Weights of a small transformer language model: vocabulary 9848, LayerNorm before each block.
Each number is 50 + 10 x the weight over its row's rms, rounded and kept within 0 to 99. Layers, rows and columns count from 0. The size before them is the row's rms in percent of the matrix's.

# up: layer 2 MLP up, 448x224, rms 0.0796, rows 160-175, columns 0-223
# down: layer 2 MLP down (transposed), 448x224, rms 0.0405, rows 160-174, columns 0-223
up160 114:51 41 48 87 41 52 34 39 34 40 41 52 52 49 74 47 45 55 40 35 58 52 55 36 57 31 57 54 31 61 66 36 48 36 46 51 53 48 64 41 36 47 49 56 48 47 57 29 50 43 50 68 51 43 43 44 49 53 54 61 51 63 53 56 54 56 64 59 66 55 48 55 55 59 55 65 44 64 74 56 50 59 55 47 63 53 36 59 36 62 44 51 34 58 49 36 49 42 37 45 51 61 42 43 62 63 51 58 48 39 44 57 51 26 56 67 37 25 51 48 41 44 42 56 47 52 45 57 30 48 52 53 58 44 43 54 59 56 32 57 46 41 45 40 58 43 45 58 30 45 35 37 56 42 36 45 47 37 67 51 52 53 65 55 45 43 38 53 63 59 48 62 52 52 29 39 39 42 61 39 53 59 45 37 41 63 62 67 69 42 59 59 47 41 63 52 56 44 37 39 44 68 48 54 56 38 47 68 47 48 51 44 57 65 67 59 46 58 49 57 45 56 53 52
down160 102:48 51 49 10 43 46 58 61 71 63 50 50 45 65 30 51 53 47 40 68 43 60 46 73 42 69 48 50 59 42 36 62 46 60 38 53 41 49 46 52 51 49 47 44 50 50 41 62 55 49 43 37 47 57 54 44 49 46 50 29 55 40 52 40 35 36 44 47 40 47 49 40 58 35 42 31 61 43 40 44 51 39 39 47 50 50 69 40 59 39 61 38 49 42 52 57 50 67 71 55 48 30 53 42 34 39 56 53 58 56 51 57 51 66 41 47 65 85 49 50 50 41 63 44 54 57 60 52 63 62 53 46 38 56 55 40 46 50 68 44 51 49 56 57 51 53 58 46 64 50 65 56 47 58 74 57 52 72 32 53 56 49 38 37 59 66 58 45 35 40 59 52 41 51 73 50 62 57 40 55 46 47 60 71 52 32 46 45 42 47 46 61 55 55 43 47 39 57 61 55 57 42 52 43 46 48 54 32 56 51 56 57 38 28 43 38 57 45 51 41 59 50 42 56
up161 084:41 57 55 58 66 49 57 45 38 49 55 46 41 75 59 51 49 63 51 67 51 67 51 52 45 42 62 50 52 48 60 35 49 56 66 62 49 55 40 49 52 70 32 52 43 45 40 58 46 45 49 65 43 39 48 65 39 62 57 53 50 41 52 53 49 68 55 59 43 54 32 52 56 34 55 70 69 37 40 44 38 49 49 55 60 55 50 33 41 56 47 54 46 52 47 40 39 39 28 32 66 49 55 44 34 62 47 43 65 57 49 43 47 57 41 56 54 42 52 60 43 68 46 43 50 55 34 50 58 57 49 39 56 34 39 41 64 53 44 43 55 47 34 41 52 66 44 65 48 70 61 47 29 68 34 43 44 49 52 68 54 43 56 46 80 30 41 68 53 54 38 48 52 59 54 37 62 63 56 44 64 35 53 35 55 63 48 50 54 45 46 32 56 35 71 58 40 40 38 50 61 45 42 42 29 52 49 47 44 41 53 64 61 50 54 38 53 60 47 58 45 50 54 35
down161 083:63 43 44 32 43 48 47 49 53 44 52 59 57 27 46 67 45 41 50 39 41 38 45 60 57 65 37 40 55 46 44 64 46 38 48 49 56 46 55 56 57 35 69 60 51 62 52 39 53 63 39 32 54 50 53 47 48 42 41 47 48 55 45 45 54 26 40 40 57 39 67 46 39 60 34 47 39 49 56 59 44 55 46 50 41 46 53 62 70 48 55 40 40 41 45 56 55 58 62 67 35 51 52 52 69 38 60 55 30 42 54 56 63 32 54 35 47 65 56 34 59 41 54 54 51 50 69 65 48 45 43 65 46 55 63 68 49 56 46 53 47 46 68 55 44 19 55 39 50 38 50 44 73 43 65 48 53 52 48 36 43 46 44 51 32 64 53 38 47 40 61 47 51 52 44 55 47 37 49 47 41 67 33 59 55 39 53 50 59 60 59 66 43 68 33 34 56 70 62 61 50 42 67 73 69 50 54 41 52 64 61 42 36 51 49 50 57 39 45 47 44 57 49 61
up162 080:51 59 30 73 54 47 47 38 59 60 55 46 48 47 40 38 41 43 46 40 60 45 64 43 47 59 51 65 51 52 60 55 61 41 48 49 56 52 51 46 59 35 43 68 35 36 46 40 38 77 40 46 47 59 46 40 55 46 64 40 56 55 43 57 48 51 70 38 29 53 49 49 46 44 51 42 48 46 58 39 59 44 67 39 52 61 42 49 42 35 56 43 56 58 40 49 34 61 53 63 66 49 52 44 35 62 43 29 54 68 48 74 39 37 52 62 33 35 71 49 47 75 55 59 60 53 59 56 49 42 40 53 43 47 33 46 65 44 56 45 51 50 54 50 76 33 66 41 50 58 43 52 53 47 34 43 25 54 44 42 52 47 44 69 63 58 51 61 47 57 57 49 36 52 48 57 50 41 57 58 45 45 54 65 58 37 49 40 44 64 56 39 43 51 34 64 56 60 54 41 26 40 51 47 47 55 53 54 66 64 40 40 51 60 52 41 43 34 48 44 59 52 62 40
down162 078:66 44 61 31 37 46 47 70 38 60 43 57 55 58 39 52 65 55 48 43 50 62 50 55 36 55 46 35 55 42 44 48 36 59 46 61 51 66 53 46 56 59 47 51 61 48 56 49 48 25 49 42 52 55 58 53 51 67 50 43 48 66 57 60 47 40 34 54 64 50 54 48 35 67 54 67 54 43 35 54 44 50 37 56 63 62 56 43 50 42 47 54 43 41 58 58 53 34 51 39 42 35 41 61 37 28 52 59 41 42 69 23 44 40 33 42 64 70 41 53 46 39 43 38 44 42 53 48 63 55 63 55 57 40 65 60 33 42 55 65 45 66 44 67 34 63 50 59 47 46 45 45 30 46 58 61 67 50 49 45 56 66 56 41 48 54 47 53 57 50 40 54 64 56 32 39 56 58 34 37 43 60 48 39 41 58 45 54 53 37 35 60 41 45 44 46 34 34 48 58 73 52 53 55 44 64 45 48 22 52 51 52 58 39 52 62 64 52 50 50 47 69 40 54
up163 083:38 53 53 46 55 33 70 50 66 54 31 48 49 56 43 37 67 52 55 48 44 43 43 37 41 59 38 58 58 66 35 58 74 62 48 66 46 61 49 45 50 42 39 36 55 60 49 44 37 41 64 40 43 49 35 40 72 62 44 49 54 51 54 53 38 41 48 36 52 58 41 58 72 58 48 54 56 57 67 57 43 62 67 47 51 50 43 47 55 61 42 37 63 62 48 78 48 59 68 42 37 53 40 47 35 57 37 39 44 47 38 59 59 66 44 52 53 83 52 69 48 53 59 53 34 46 53 25 55 52 47 57 45 52 62 52 26 49 66 58 62 40 57 44 46 55 47 40 57 47 59 64 43 66 55 44 51 50 46 52 58 51 26 41 53 58 46 43 60 56 31 51 48 58 50 45 55 41 46 56 50 36 70 37 51 48 53 48 42 40 36 49 43 39 54 51 58 45 39 47 50 40 44 23 41 46 58 45 45 62 54 55 40 54 51 50 60 48 44 48 64 35 54 60
down163 080:39 52 49 41 58 64 51 31 40 34 56 60 77 45 64 50 47 54 52 56 57 38 60 57 53 53 68 45 62 54 70 60 38 58 50 33 50 29 62 55 55 54 47 51 57 49 46 49 57 63 44 38 57 52 55 49 34 44 67 46 52 50 57 49 35 51 45 45 63 56 74 49 27 36 56 48 51 50 50 49 52 44 48 57 39 55 51 60 68 68 46 47 44 50 56 34 62 46 36 49 70 51 46 39 63 56 39 46 48 63 41 47 66 58 40 54 45 56 45 18 52 48 58 55 42 56 52 51 46 63 33 46 49 53 50 51 69 42 37 41 37 55 41 45 28 46 59 54 45 49 55 43 36 32 66 59 42 43 60 53 55 43 44 47 22 32 32 69 34 55 45 52 52 51 54 64 58 50 50 33 49 45 45 63 55 37 44 51 59 56 46 47 35 61 43 54 58 61 46 48 56 71 52 56 44 45 44 58 46 49 33 48 62 57 56 48 43 41 61 75 63 41 32 52
up164 105:39 38 33 42 46 55 59 54 61 50 52 45 48 39 49 55 45 56 50 65 70 65 46 60 43 57 40 59 44 40 42 60 54 33 44 62 53 41 47 58 48 41 42 58 71 50 52 69 35 43 57 59 52 51 52 52 60 59 33 42 48 58 44 31 31 37 45 55 47 56 31 51 49 49 39 53 57 51 65 44 34 29 63 48 48 59 49 42 54 42 59 54 40 41 39 49 63 42 49 45 44 64 57 54 30 69 50 61 64 42 70 41 47 54 61 44 42 59 47 29 60 42 51 42 56 69 51 51 60 54 46 41 44 47 39 61 59 49 46 41 60 39 41 31 51 63 84 41 48 61 46 42 36 57 52 48 44 36 41 54 54 48 60 48 63 51 37 61 50 51 60 41 60 64 48 64 49 57 54 36 71 62 50 40 69 50 59 48 40 44 49 44 60 47 76 43 59 56 37 51 51 60 55 63 75 38 44 41 44 52 39 63 52 45 47 26 49 57 40 44 40 57 41 44
down164 106:59 83 52 52 67 36 36 42 41 46 48 59 51 54 50 63 50 40 44 49 59 44 53 44 63 44 46 48 63 55 55 53 37 47 59 38 58 63 48 51 43 62 49 38 36 52 49 25 53 63 46 44 49 56 44 62 45 39 54 64 49 45 44 57 86 60 55 41 56 40 51 52 35 52 48 45 43 41 32 49 43 66 46 63 40 50 36 51 52 65 46 44 62 41 58 57 30 67 52 50 46 45 54 30 62 48 43 43 38 55 28 52 57 42 35 52 65 41 55 62 40 64 49 63 36 46 54 52 46 51 51 43 44 62 54 53 39 55 50 46 44 66 45 68 39 40 32 55 55 48 76 55 73 51 48 60 55 54 73 56 42 50 47 44 41 47 58 49 51 55 42 52 52 37 52 48 44 49 38 59 40 46 53 66 37 36 41 50 58 64 52 43 44 54 24 52 53 63 53 43 48 44 57 29 30 65 51 59 46 50 60 26 49 60 52 71 52 43 54 56 47 56 64 46
up165 112:59 37 53 46 48 59 57 71 38 39 55 52 58 71 57 43 55 65 43 45 52 51 40 31 50 61 38 48 71 43 58 67 34 61 50 52 52 41 65 54 60 42 50 39 65 58 66 46 45 46 62 63 39 46 57 37 58 59 53 57 60 42 40 42 58 47 55 57 53 57 46 61 42 46 47 50 24 58 60 42 50 43 47 38 44 55 70 62 26 38 46 59 42 58 36 45 39 50 46 46 55 51 57 44 43 46 48 52 49 60 56 47 55 46 38 51 35 61 44 64 54 66 59 67 51 38 53 57 38 50 44 57 44 54 46 37 37 53 62 66 48 46 62 39 62 62 48 66 37 35 39 57 46 59 59 34 61 41 47 53 37 59 53 31 61 44 64 64 57 50 33 65 26 57 48 42 31 60 46 33 33 60 64 27 48 50 42 43 58 41 39 44 62 59 58 55 30 51 48 41 55 51 55 42 43 44 40 41 56 51 48 39 53 71 44 43 58 47 66 61 60 41 37 53
down165 106:40 59 45 68 53 53 41 41 61 63 51 49 41 37 46 70 45 45 48 48 52 45 58 66 38 40 60 55 29 61 39 37 74 48 50 65 46 62 45 51 39 53 55 55 50 43 29 53 61 60 33 33 60 44 39 57 40 39 50 63 47 52 66 57 30 54 40 44 43 37 48 28 61 58 55 51 80 39 44 54 63 48 43 78 53 47 31 40 63 61 54 44 51 46 67 53 46 48 52 54 47 50 43 55 57 54 54 42 60 49 62 52 58 57 71 45 56 40 52 34 50 36 44 40 44 52 54 52 65 55 62 46 51 41 49 58 58 38 36 46 55 46 33 53 39 58 49 38 57 57 56 45 48 52 36 60 45 56 50 59 53 41 55 67 47 68 37 40 48 48 68 42 64 50 54 66 67 49 39 65 64 45 44 66 57 45 52 63 47 53 60 41 50 55 45 41 71 40 38 50 28 56 38 54 53 45 56 58 39 54 56 56 46 36 46 52 36 51 35 29 42 54 50 33
up166 097:42 60 44 41 38 53 23 22 59 64 50 36 51 44 52 46 50 51 54 63 61 51 50 42 41 48 57 62 39 52 33 46 66 51 35 58 64 66 60 48 57 43 50 66 54 52 29 55 42 56 46 50 38 57 39 47 58 40 62 60 61 73 32 47 45 48 60 35 47 37 39 44 52 53 34 65 49 59 61 37 53 51 68 47 38 53 67 62 54 72 44 48 58 43 52 67 46 16 59 36 45 59 48 48 46 50 48 58 37 57 47 56 36 69 72 63 65 60 53 50 51 48 46 71 53 45 45 52 28 63 53 51 52 62 44 49 35 49 53 56 31 23 48 52 56 42 45 56 40 61 40 46 43 31 43 60 64 46 54 46 41 46 42 56 38 43 35 65 48 63 49 57 49 63 56 42 44 44 58 58 63 47 57 54 33 56 49 59 48 50 36 56 49 46 63 53 61 44 50 39 59 58 48 50 64 50 46 59 45 41 41 51 52 48 53 43 36 47 51 62 45 56 45 59
down166 103:73 45 55 47 36 57 36 55 59 54 70 55 51 47 62 66 41 50 48 59 60 46 50 56 58 67 45 28 41 53 42 47 68 66 32 57 46 56 58 53 41 49 36 57 41 52 47 34 66 61 57 32 32 56 59 58 48 42 29 55 58 53 52 39 71 58 44 39 43 57 58 55 49 45 38 57 41 32 46 42 46 36 34 46 65 54 58 56 38 58 45 58 54 61 49 62 59 26 55 49 42 42 50 37 42 53 66 57 45 55 44 59 57 52 52 42 49 46 50 33 49 48 51 59 52 50 35 50 34 67 53 42 36 47 63 63 53 52 64 60 44 55 43 51 49 51 44 59 56 57 44 64 40 55 40 47 49 56 49 65 32 42 50 44 53 51 44 45 46 52 49 69 41 61 44 39 51 48 53 49 61 31 40 70 37 57 62 64 30 64 20 53 54 47 63 51 51 41 63 35 57 50 46 57 64 42 38 36 61 66 50 45 42 59 40 45 78 45 37 63 40 47 43 49
up167 094:50 47 46 60 50 57 54 55 57 52 61 48 65 63 47 62 47 42 59 38 53 60 65 69 48 44 71 53 56 50 57 70 50 53 56 45 49 39 57 66 37 61 48 60 55 51 43 51 37 44 34 54 38 43 51 57 40 58 47 54 50 50 35 55 42 55 47 39 51 69 44 52 58 66 51 58 11 46 45 50 44 42 42 29 63 43 59 50 40 45 56 59 56 45 60 54 48 57 28 47 55 54 55 48 47 61 58 52 62 56 40 49 31 52 38 40 66 39 55 60 31 48 46 61 48 42 64 61 59 50 56 56 46 37 51 37 52 68 53 56 45 50 55 59 37 56 56 39 55 49 40 43 27 44 37 46 48 21 38 56 34 36 50 57 36 55 62 54 41 74 49 74 46 46 61 59 32 39 47 23 46 42 56 51 48 40 59 42 59 60 38 50 43 58 55 56 32 41 55 41 57 51 45 41 49 62 57 50 38 54 52 57 30 54 31 52 48 47 60 28 59 54 39 53
down167 089:56 44 57 39 35 59 40 31 46 41 36 65 43 35 56 36 56 61 48 63 43 30 51 40 46 48 39 59 37 45 48 41 51 63 42 58 45 49 34 33 46 55 54 35 44 57 53 51 55 60 66 50 61 50 65 49 61 48 54 50 54 49 46 41 56 37 56 62 56 33 37 56 45 42 36 40 72 66 39 56 58 58 58 60 33 61 44 54 45 56 49 31 41 53 42 50 51 45 46 63 43 62 47 49 44 51 54 39 50 51 63 53 67 43 54 59 40 59 55 51 45 39 62 45 49 60 39 36 61 51 43 36 41 62 39 64 56 38 41 56 55 55 30 24 51 37 38 71 47 43 52 57 69 67 51 44 62 64 44 58 50 57 53 50 58 40 46 53 38 40 64 39 59 62 31 41 66 62 24 73 62 60 43 47 58 58 38 67 50 41 50 38 51 49 53 52 74 47 65 53 49 39 55 58 54 46 44 40 59 49 54 42 63 35 48 65 56 38 37 60 57 47 60 50
up168 070:58 60 52 53 67 57 58 50 51 40 54 60 53 49 49 27 63 70 47 55 41 40 48 57 39 55 46 52 45 44 36 64 60 40 50 49 43 52 72 58 66 54 48 55 58 49 33 62 45 46 47 57 69 50 56 34 44 54 60 17 55 56 53 45 39 68 55 56 38 41 50 56 66 43 55 39 47 38 50 44 46 53 54 52 55 41 51 47 36 43 42 48 47 55 39 42 46 64 44 35 47 51 57 52 41 33 28 55 55 50 43 50 45 35 48 44 47 59 32 50 61 72 42 46 44 57 40 41 59 43 56 46 56 42 47 32 45 57 48 55 46 51 52 56 56 58 53 50 38 46 58 39 66 67 58 56 52 54 57 65 40 53 40 27 32 53 52 77 63 46 68 58 48 60 27 61 49 61 56 36 81 38 43 61 37 53 65 48 62 45 56 55 43 56 53 64 51 57 61 47 50 61 53 34 45 40 72 51 53 53 67 53 55 36 59 51 31 45 48 43 40 52 52 26
down168 077:65 35 67 52 41 45 55 56 39 53 57 61 40 54 57 50 56 51 48 57 61 52 60 39 40 51 53 60 37 38 63 45 51 64 38 43 61 67 61 41 54 49 44 52 48 54 52 48 57 54 49 43 58 55 68 54 41 65 62 51 41 38 53 50 64 42 55 34 51 57 74 53 42 58 71 53 33 48 46 63 42 48 67 52 42 57 53 45 56 54 38 52 30 60 52 43 49 55 45 65 45 57 50 51 62 48 59 53 60 44 29 47 62 56 45 49 57 39 43 71 41 43 53 43 61 44 34 26 34 43 69 55 61 37 53 57 42 36 70 41 58 29 50 63 63 83 63 52 52 37 45 55 56 67 52 55 62 45 51 69 37 53 37 70 45 44 51 49 53 47 43 56 47 61 60 32 39 59 58 46 53 32 60 45 38 44 37 50 48 45 59 27 43 35 49 48 39 63 49 29 32 46 50 33 36 51 44 50 45 48 48 33 46 58 57 55 42 41 50 52 52 52 64 46
up169 089:38 57 59 37 46 54 75 38 49 43 59 33 47 39 55 36 54 49 60 74 66 46 36 76 57 64 50 63 43 58 40 72 38 47 57 55 43 36 55 80 45 67 41 78 59 54 47 51 49 43 44 38 35 58 45 54 58 49 54 60 54 60 50 35 45 47 52 56 38 43 35 47 53 53 46 50 48 47 69 48 46 44 56 38 59 45 59 39 47 45 37 38 47 45 31 52 47 35 60 45 45 38 56 56 46 46 43 63 52 32 50 50 52 51 52 57 55 45 43 51 47 58 49 43 50 60 62 53 56 51 74 51 48 34 58 53 50 53 38 59 62 39 52 50 62 42 40 49 50 59 58 51 67 43 35 35 52 36 38 62 61 61 44 54 40 33 59 42 51 59 52 47 57 35 59 58 41 54 41 29 73 40 20 46 46 78 47 59 49 53 43 59 48 41 67 44 47 56 31 55 54 44 47 60 56 56 48 36 45 45 54 44 39 46 51 43 52 57 48 48 49 60 29 58
down169 108:45 64 53 50 50 38 54 51 61 44 56 39 52 41 50 49 56 50 57 53 60 66 59 54 62 59 50 70 45 41 54 62 46 37 74 60 44 45 48 55 32 51 46 43 41 53 51 54 54 39 43 61 58 50 42 55 42 57 52 49 45 41 34 38 69 47 61 49 49 41 52 52 61 47 54 38 40 56 48 42 65 75 49 70 57 41 38 48 51 55 41 66 49 47 43 53 58 47 50 35 43 46 42 51 46 61 35 56 37 49 44 51 41 66 75 43 51 33 47 49 68 49 49 51 49 64 48 67 51 46 52 58 55 48 50 55 58 52 54 58 48 42 54 51 44 39 38 66 48 53 63 55 64 31 41 54 45 48 31 43 53 45 50 58 39 32 40 33 14 50 45 56 49 26 50 55 55 51 60 61 60 39 31 39 42 52 49 54 32 45 66 56 32 43 43 58 84 57 59 62 53 57 42 57 62 64 50 35 51 44 57 44 42 35 53 69 46 59 46 42 32 75 43 45
up170 105:46 74 48 37 55 47 37 50 46 29 51 44 51 53 48 62 46 62 58 60 68 55 38 59 27 55 42 53 50 45 40 44 57 62 58 58 49 54 60 73 44 50 51 58 46 47 49 53 35 39 43 53 52 49 62 31 55 44 34 56 55 61 50 44 36 50 34 37 56 53 41 57 60 51 68 54 46 46 44 49 42 58 45 59 37 41 48 50 81 55 47 45 40 35 50 63 53 45 25 43 54 49 63 56 49 55 52 60 55 52 53 53 62 41 42 51 44 63 71 54 53 64 54 48 19 60 35 65 60 52 52 50 71 53 71 46 39 53 44 50 33 56 50 56 58 31 63 41 51 48 47 46 43 40 31 68 52 35 65 51 47 42 36 41 36 50 43 38 42 38 56 44 41 47 75 64 43 58 38 53 47 38 39 67 40 54 47 52 45 48 34 53 59 53 45 50 26 65 46 43 62 68 64 52 57 56 45 34 58 39 47 50 45 46 52 62 46 56 53 61 49 49 37 53
down170 099:43 32 59 67 50 57 52 56 47 51 45 59 52 56 47 35 45 35 50 48 37 50 59 47 65 46 54 48 62 50 46 69 54 43 30 56 45 54 41 31 45 58 55 38 56 64 44 55 67 74 51 56 44 54 34 56 50 60 60 43 43 26 44 57 51 51 43 54 40 41 57 48 51 56 44 55 55 35 59 56 52 44 57 53 62 68 53 52 24 45 68 57 59 62 45 32 46 48 58 57 48 56 26 41 59 43 52 40 49 58 49 53 42 56 65 50 50 38 43 32 55 41 44 43 77 49 70 42 33 53 40 50 47 49 31 53 56 47 48 54 65 38 53 45 40 57 35 47 47 49 64 47 51 66 66 46 44 70 40 55 42 66 65 52 77 36 47 56 57 61 44 48 44 52 38 43 53 37 59 52 51 53 60 37 51 48 51 48 55 52 66 45 37 41 55 45 59 26 47 57 36 42 22 56 42 40 40 64 58 67 56 54 66 55 39 37 47 46 51 53 44 64 64 54
up171 066:57 54 39 70 30 62 40 47 51 68 56 37 52 46 38 33 57 24 34 51 44 34 44 33 47 48 50 49 31 50 62 56 54 45 45 42 56 54 47 45 63 71 40 62 58 30 49 51 54 66 37 50 54 59 43 43 51 63 63 40 71 57 44 57 60 69 44 40 46 61 48 57 39 38 40 35 42 59 56 39 62 52 49 29 47 35 37 46 58 66 37 50 56 56 48 41 44 57 56 41 43 50 58 57 38 47 55 55 56 58 67 65 55 50 64 53 54 51 35 48 48 38 36 26 63 50 56 52 38 45 45 50 47 44 42 33 50 53 72 35 44 38 65 54 52 34 40 53 36 48 40 51 60 54 49 43 46 68 58 59 51 72 52 48 63 50 55 40 58 55 46 55 46 46 61 44 52 50 56 75 56 50 41 58 44 61 50 50 68 57 54 46 52 53 48 71 43 43 50 49 32 54 48 45 52 45 43 71 35 40 43 44 39 64 58 49 32 56 49 44 62 54 68 48
down171 078:54 49 31 42 48 33 73 39 49 49 25 62 54 51 41 43 43 70 42 45 42 69 69 45 36 40 49 44 48 50 58 44 61 55 41 49 55 35 57 48 35 44 47 57 46 43 51 49 51 49 51 33 43 53 55 46 38 37 50 58 31 60 34 52 56 46 45 55 39 47 46 41 42 67 62 54 67 46 43 38 41 47 43 57 67 63 65 42 42 50 68 66 42 45 59 46 42 49 52 59 54 79 74 47 59 54 55 61 47 36 59 45 55 43 46 53 35 55 48 38 66 71 62 43 56 41 56 58 46 44 33 47 41 49 53 46 52 51 47 42 54 55 40 69 65 49 58 61 52 59 56 53 48 28 63 55 63 49 58 51 54 61 34 47 40 80 52 45 61 54 40 55 35 55 39 48 43 46 54 25 60 54 68 48 65 53 49 54 30 49 53 55 45 61 48 39 29 52 50 44 52 52 49 51 40 67 59 51 53 34 56 49 54 44 37 56 62 53 40 57 25 46 60 51
up172 105:49 32 46 48 44 54 44 47 52 43 59 45 58 35 69 58 56 53 70 54 46 64 54 59 42 44 49 48 43 39 37 53 47 40 49 59 51 59 47 49 55 46 41 37 45 36 47 49 38 49 60 47 51 23 56 43 44 61 51 42 51 66 56 32 52 44 70 58 62 61 63 50 46 51 40 56 34 64 52 48 42 42 53 41 61 41 60 43 58 53 50 62 77 55 43 52 64 50 43 36 63 51 70 44 39 40 48 53 48 49 61 59 40 60 55 43 58 48 34 24 38 62 61 50 54 57 43 40 60 49 73 43 57 60 68 68 53 62 42 43 46 40 38 38 55 54 65 71 54 54 42 28 39 70 54 38 50 51 51 48 45 47 47 53 52 33 59 47 51 43 53 47 43 41 60 54 48 49 45 44 51 52 70 47 60 57 39 51 83 47 49 55 39 30 66 56 55 46 34 55 47 48 44 51 66 44 36 49 23 52 60 37 38 32 63 51 54 45 34 52 53 63 43 46
down172 096:48 72 56 59 48 52 53 43 44 60 48 60 36 61 21 48 40 49 27 60 38 41 42 43 52 59 52 49 50 47 69 46 52 60 41 51 52 42 55 48 48 72 53 58 51 67 50 53 62 49 43 50 46 73 53 42 52 33 49 56 53 39 46 61 52 53 26 47 39 45 42 47 64 55 55 66 59 39 51 49 55 53 53 55 33 56 46 50 39 43 55 50 25 41 54 48 41 48 63 67 44 45 40 46 59 58 57 43 49 47 44 52 71 46 49 54 39 49 64 69 70 46 31 52 36 49 62 70 43 51 31 49 39 42 33 38 39 33 57 48 50 62 57 62 53 45 26 34 45 43 71 64 59 33 54 66 53 50 48 59 43 54 53 48 49 64 42 45 53 45 49 53 47 62 43 45 53 51 53 51 52 55 38 54 43 37 50 40 18 59 42 44 67 63 42 47 52 56 62 50 52 60 58 53 43 47 62 46 71 48 38 65 66 71 37 57 51 52 50 44 43 37 57 55
up173 110:34 35 50 29 60 56 68 51 57 46 53 48 63 52 65 50 42 41 72 52 37 43 51 63 45 51 47 49 45 52 45 47 65 63 66 47 51 34 29 54 62 46 50 66 57 45 48 52 32 44 58 55 68 63 57 38 40 47 42 44 34 53 49 44 52 42 52 33 37 53 59 61 58 59 42 46 45 46 43 29 53 55 61 59 53 33 56 31 45 42 43 45 62 36 47 64 74 44 62 53 70 45 54 59 42 39 31 43 40 50 51 55 43 53 48 41 54 59 36 53 58 62 52 43 50 56 45 41 57 58 69 47 53 58 69 70 53 44 55 56 62 46 61 50 46 50 65 48 41 43 59 60 42 40 45 69 63 51 43 63 41 32 46 46 47 39 56 56 63 43 52 41 40 63 36 75 41 45 45 47 57 42 51 52 55 39 61 49 43 33 57 50 46 50 50 52 22 27 67 52 72 58 55 68 54 60 46 36 60 55 60 40 45 46 37 56 53 46 41 47 53 42 37 43
down173 099:53 39 51 59 42 34 46 47 59 58 55 43 43 48 51 37 57 29 39 64 47 60 59 64 36 49 48 69 56 48 31 51 58 47 55 40 54 47 30 55 54 57 45 51 50 63 61 35 53 56 62 58 46 48 52 59 54 69 44 40 57 36 40 67 45 31 57 59 58 54 50 33 50 29 54 58 55 58 53 54 59 38 50 62 60 63 48 44 36 39 52 48 57 40 40 54 39 43 59 68 50 59 16 47 47 41 51 65 56 57 37 33 37 52 53 65 55 65 54 42 59 51 53 63 49 60 57 54 54 57 71 41 52 57 50 42 44 60 49 52 54 58 56 69 52 57 53 43 40 44 50 40 46 65 54 20 45 58 35 56 63 53 57 45 50 49 68 48 53 49 65 50 63 63 63 56 52 53 33 51 53 39 40 42 62 56 46 58 35 47 56 50 38 35 28 58 55 45 55 55 54 12 34 54 59 39 55 46 57 48 60 50 42 48 39 57 33 53 50 49 29 50 45 43
up174 092:58 36 61 66 49 59 46 52 46 61 48 68 40 49 45 39 43 62 29 48 42 39 49 40 55 61 42 58 58 40 27 56 66 63 48 60 39 51 57 49 57 49 37 57 51 68 36 50 37 46 59 72 53 46 49 56 49 46 62 48 45 52 51 42 39 57 59 62 54 50 72 57 52 57 66 53 51 55 36 62 59 39 58 38 38 52 34 51 33 47 31 46 64 43 64 60 59 68 60 60 63 58 35 50 48 45 48 50 47 61 55 78 50 55 37 53 41 51 65 41 55 48 74 52 41 42 41 53 42 33 60 50 44 69 40 57 45 44 52 52 44 36 41 61 63 26 43 55 47 62 67 55 59 54 49 39 41 39 54 57 54 56 38 60 64 42 53 42 70 48 49 42 48 51 42 62 46 50 63 36 33 30 70 49 66 53 42 54 40 49 48 43 52 40 47 66 39 57 31 58 38 39 42 49 49 45 56 36 50 55 40 36 46 57 54 50 57 44 57 42 26 50 60 55
down174 084:50 54 41 55 30 43 50 47 44 47 45 25 45 50 57 68 60 28 61 56 47 57 59 65 38 55 57 46 36 45 83 30 45 40 43 35 58 44 48 53 36 43 52 46 58 43 61 55 55 50 32 28 53 54 48 48 51 60 45 50 37 51 58 43 61 39 39 41 40 60 30 37 48 43 36 49 39 48 59 36 52 51 34 69 59 54 81 47 62 59 61 46 32 52 58 43 45 30 51 54 40 45 70 35 54 52 44 56 59 41 59 25 44 58 63 48 59 43 57 61 62 45 21 61 50 56 56 43 64 60 49 56 60 34 61 50 57 62 49 46 53 57 53 43 49 65 65 45 41 40 33 50 47 51 55 55 47 60 49 48 55 40 46 29 54 58 52 67 43 53 52 49 57 43 53 47 47 54 42 63 56 65 40 50 42 44 56 50 57 56 42 47 54 57 46 38 57 49 57 58 68 55 58 50 51 54 39 66 44 52 63 58 55 56 50 44 41 49 53 67 69 55 39 67
up175 101:48 59 55 37 42 33 50 52 66 56 36 43 42 48 44 47 37 43 44 33 55 50 38 56 51 65 53 58 45 40 39 37 39 37 45 38 41 55 61 45 64 52 60 37 39 54 57 52 46 58 51 54 41 39 49 36 48 45 64 52 54 53 57 46 44 75 55 60 43 48 45 57 50 43 52 52 62 41 54 61 62 44 53 55 38 48 42 63 64 67 56 50 56 53 53 50 57 34 38 45 42 40 46 44 50 62 54 80 71 56 46 69 55 66 61 53 65 52 31 55 42 48 45 44 26 42 51 46 38 61 51 49 48 76 56 66 39 50 32 55 43 54 57 65 50 45 42 38 50 58 53 31 34 34 35 52 82 57 49 45 38 47 36 34 53 47 50 51 53 52 41 61 63 48 41 72 41 51 56 45 46 40 54 53 55 52 52 70 35 45 39 57 65 61 54 73 46 54 67 44 39 73 46 46 43 48 53 58 44 50 39 54 47 39 55 45 44 35 57 60 52 45 27 57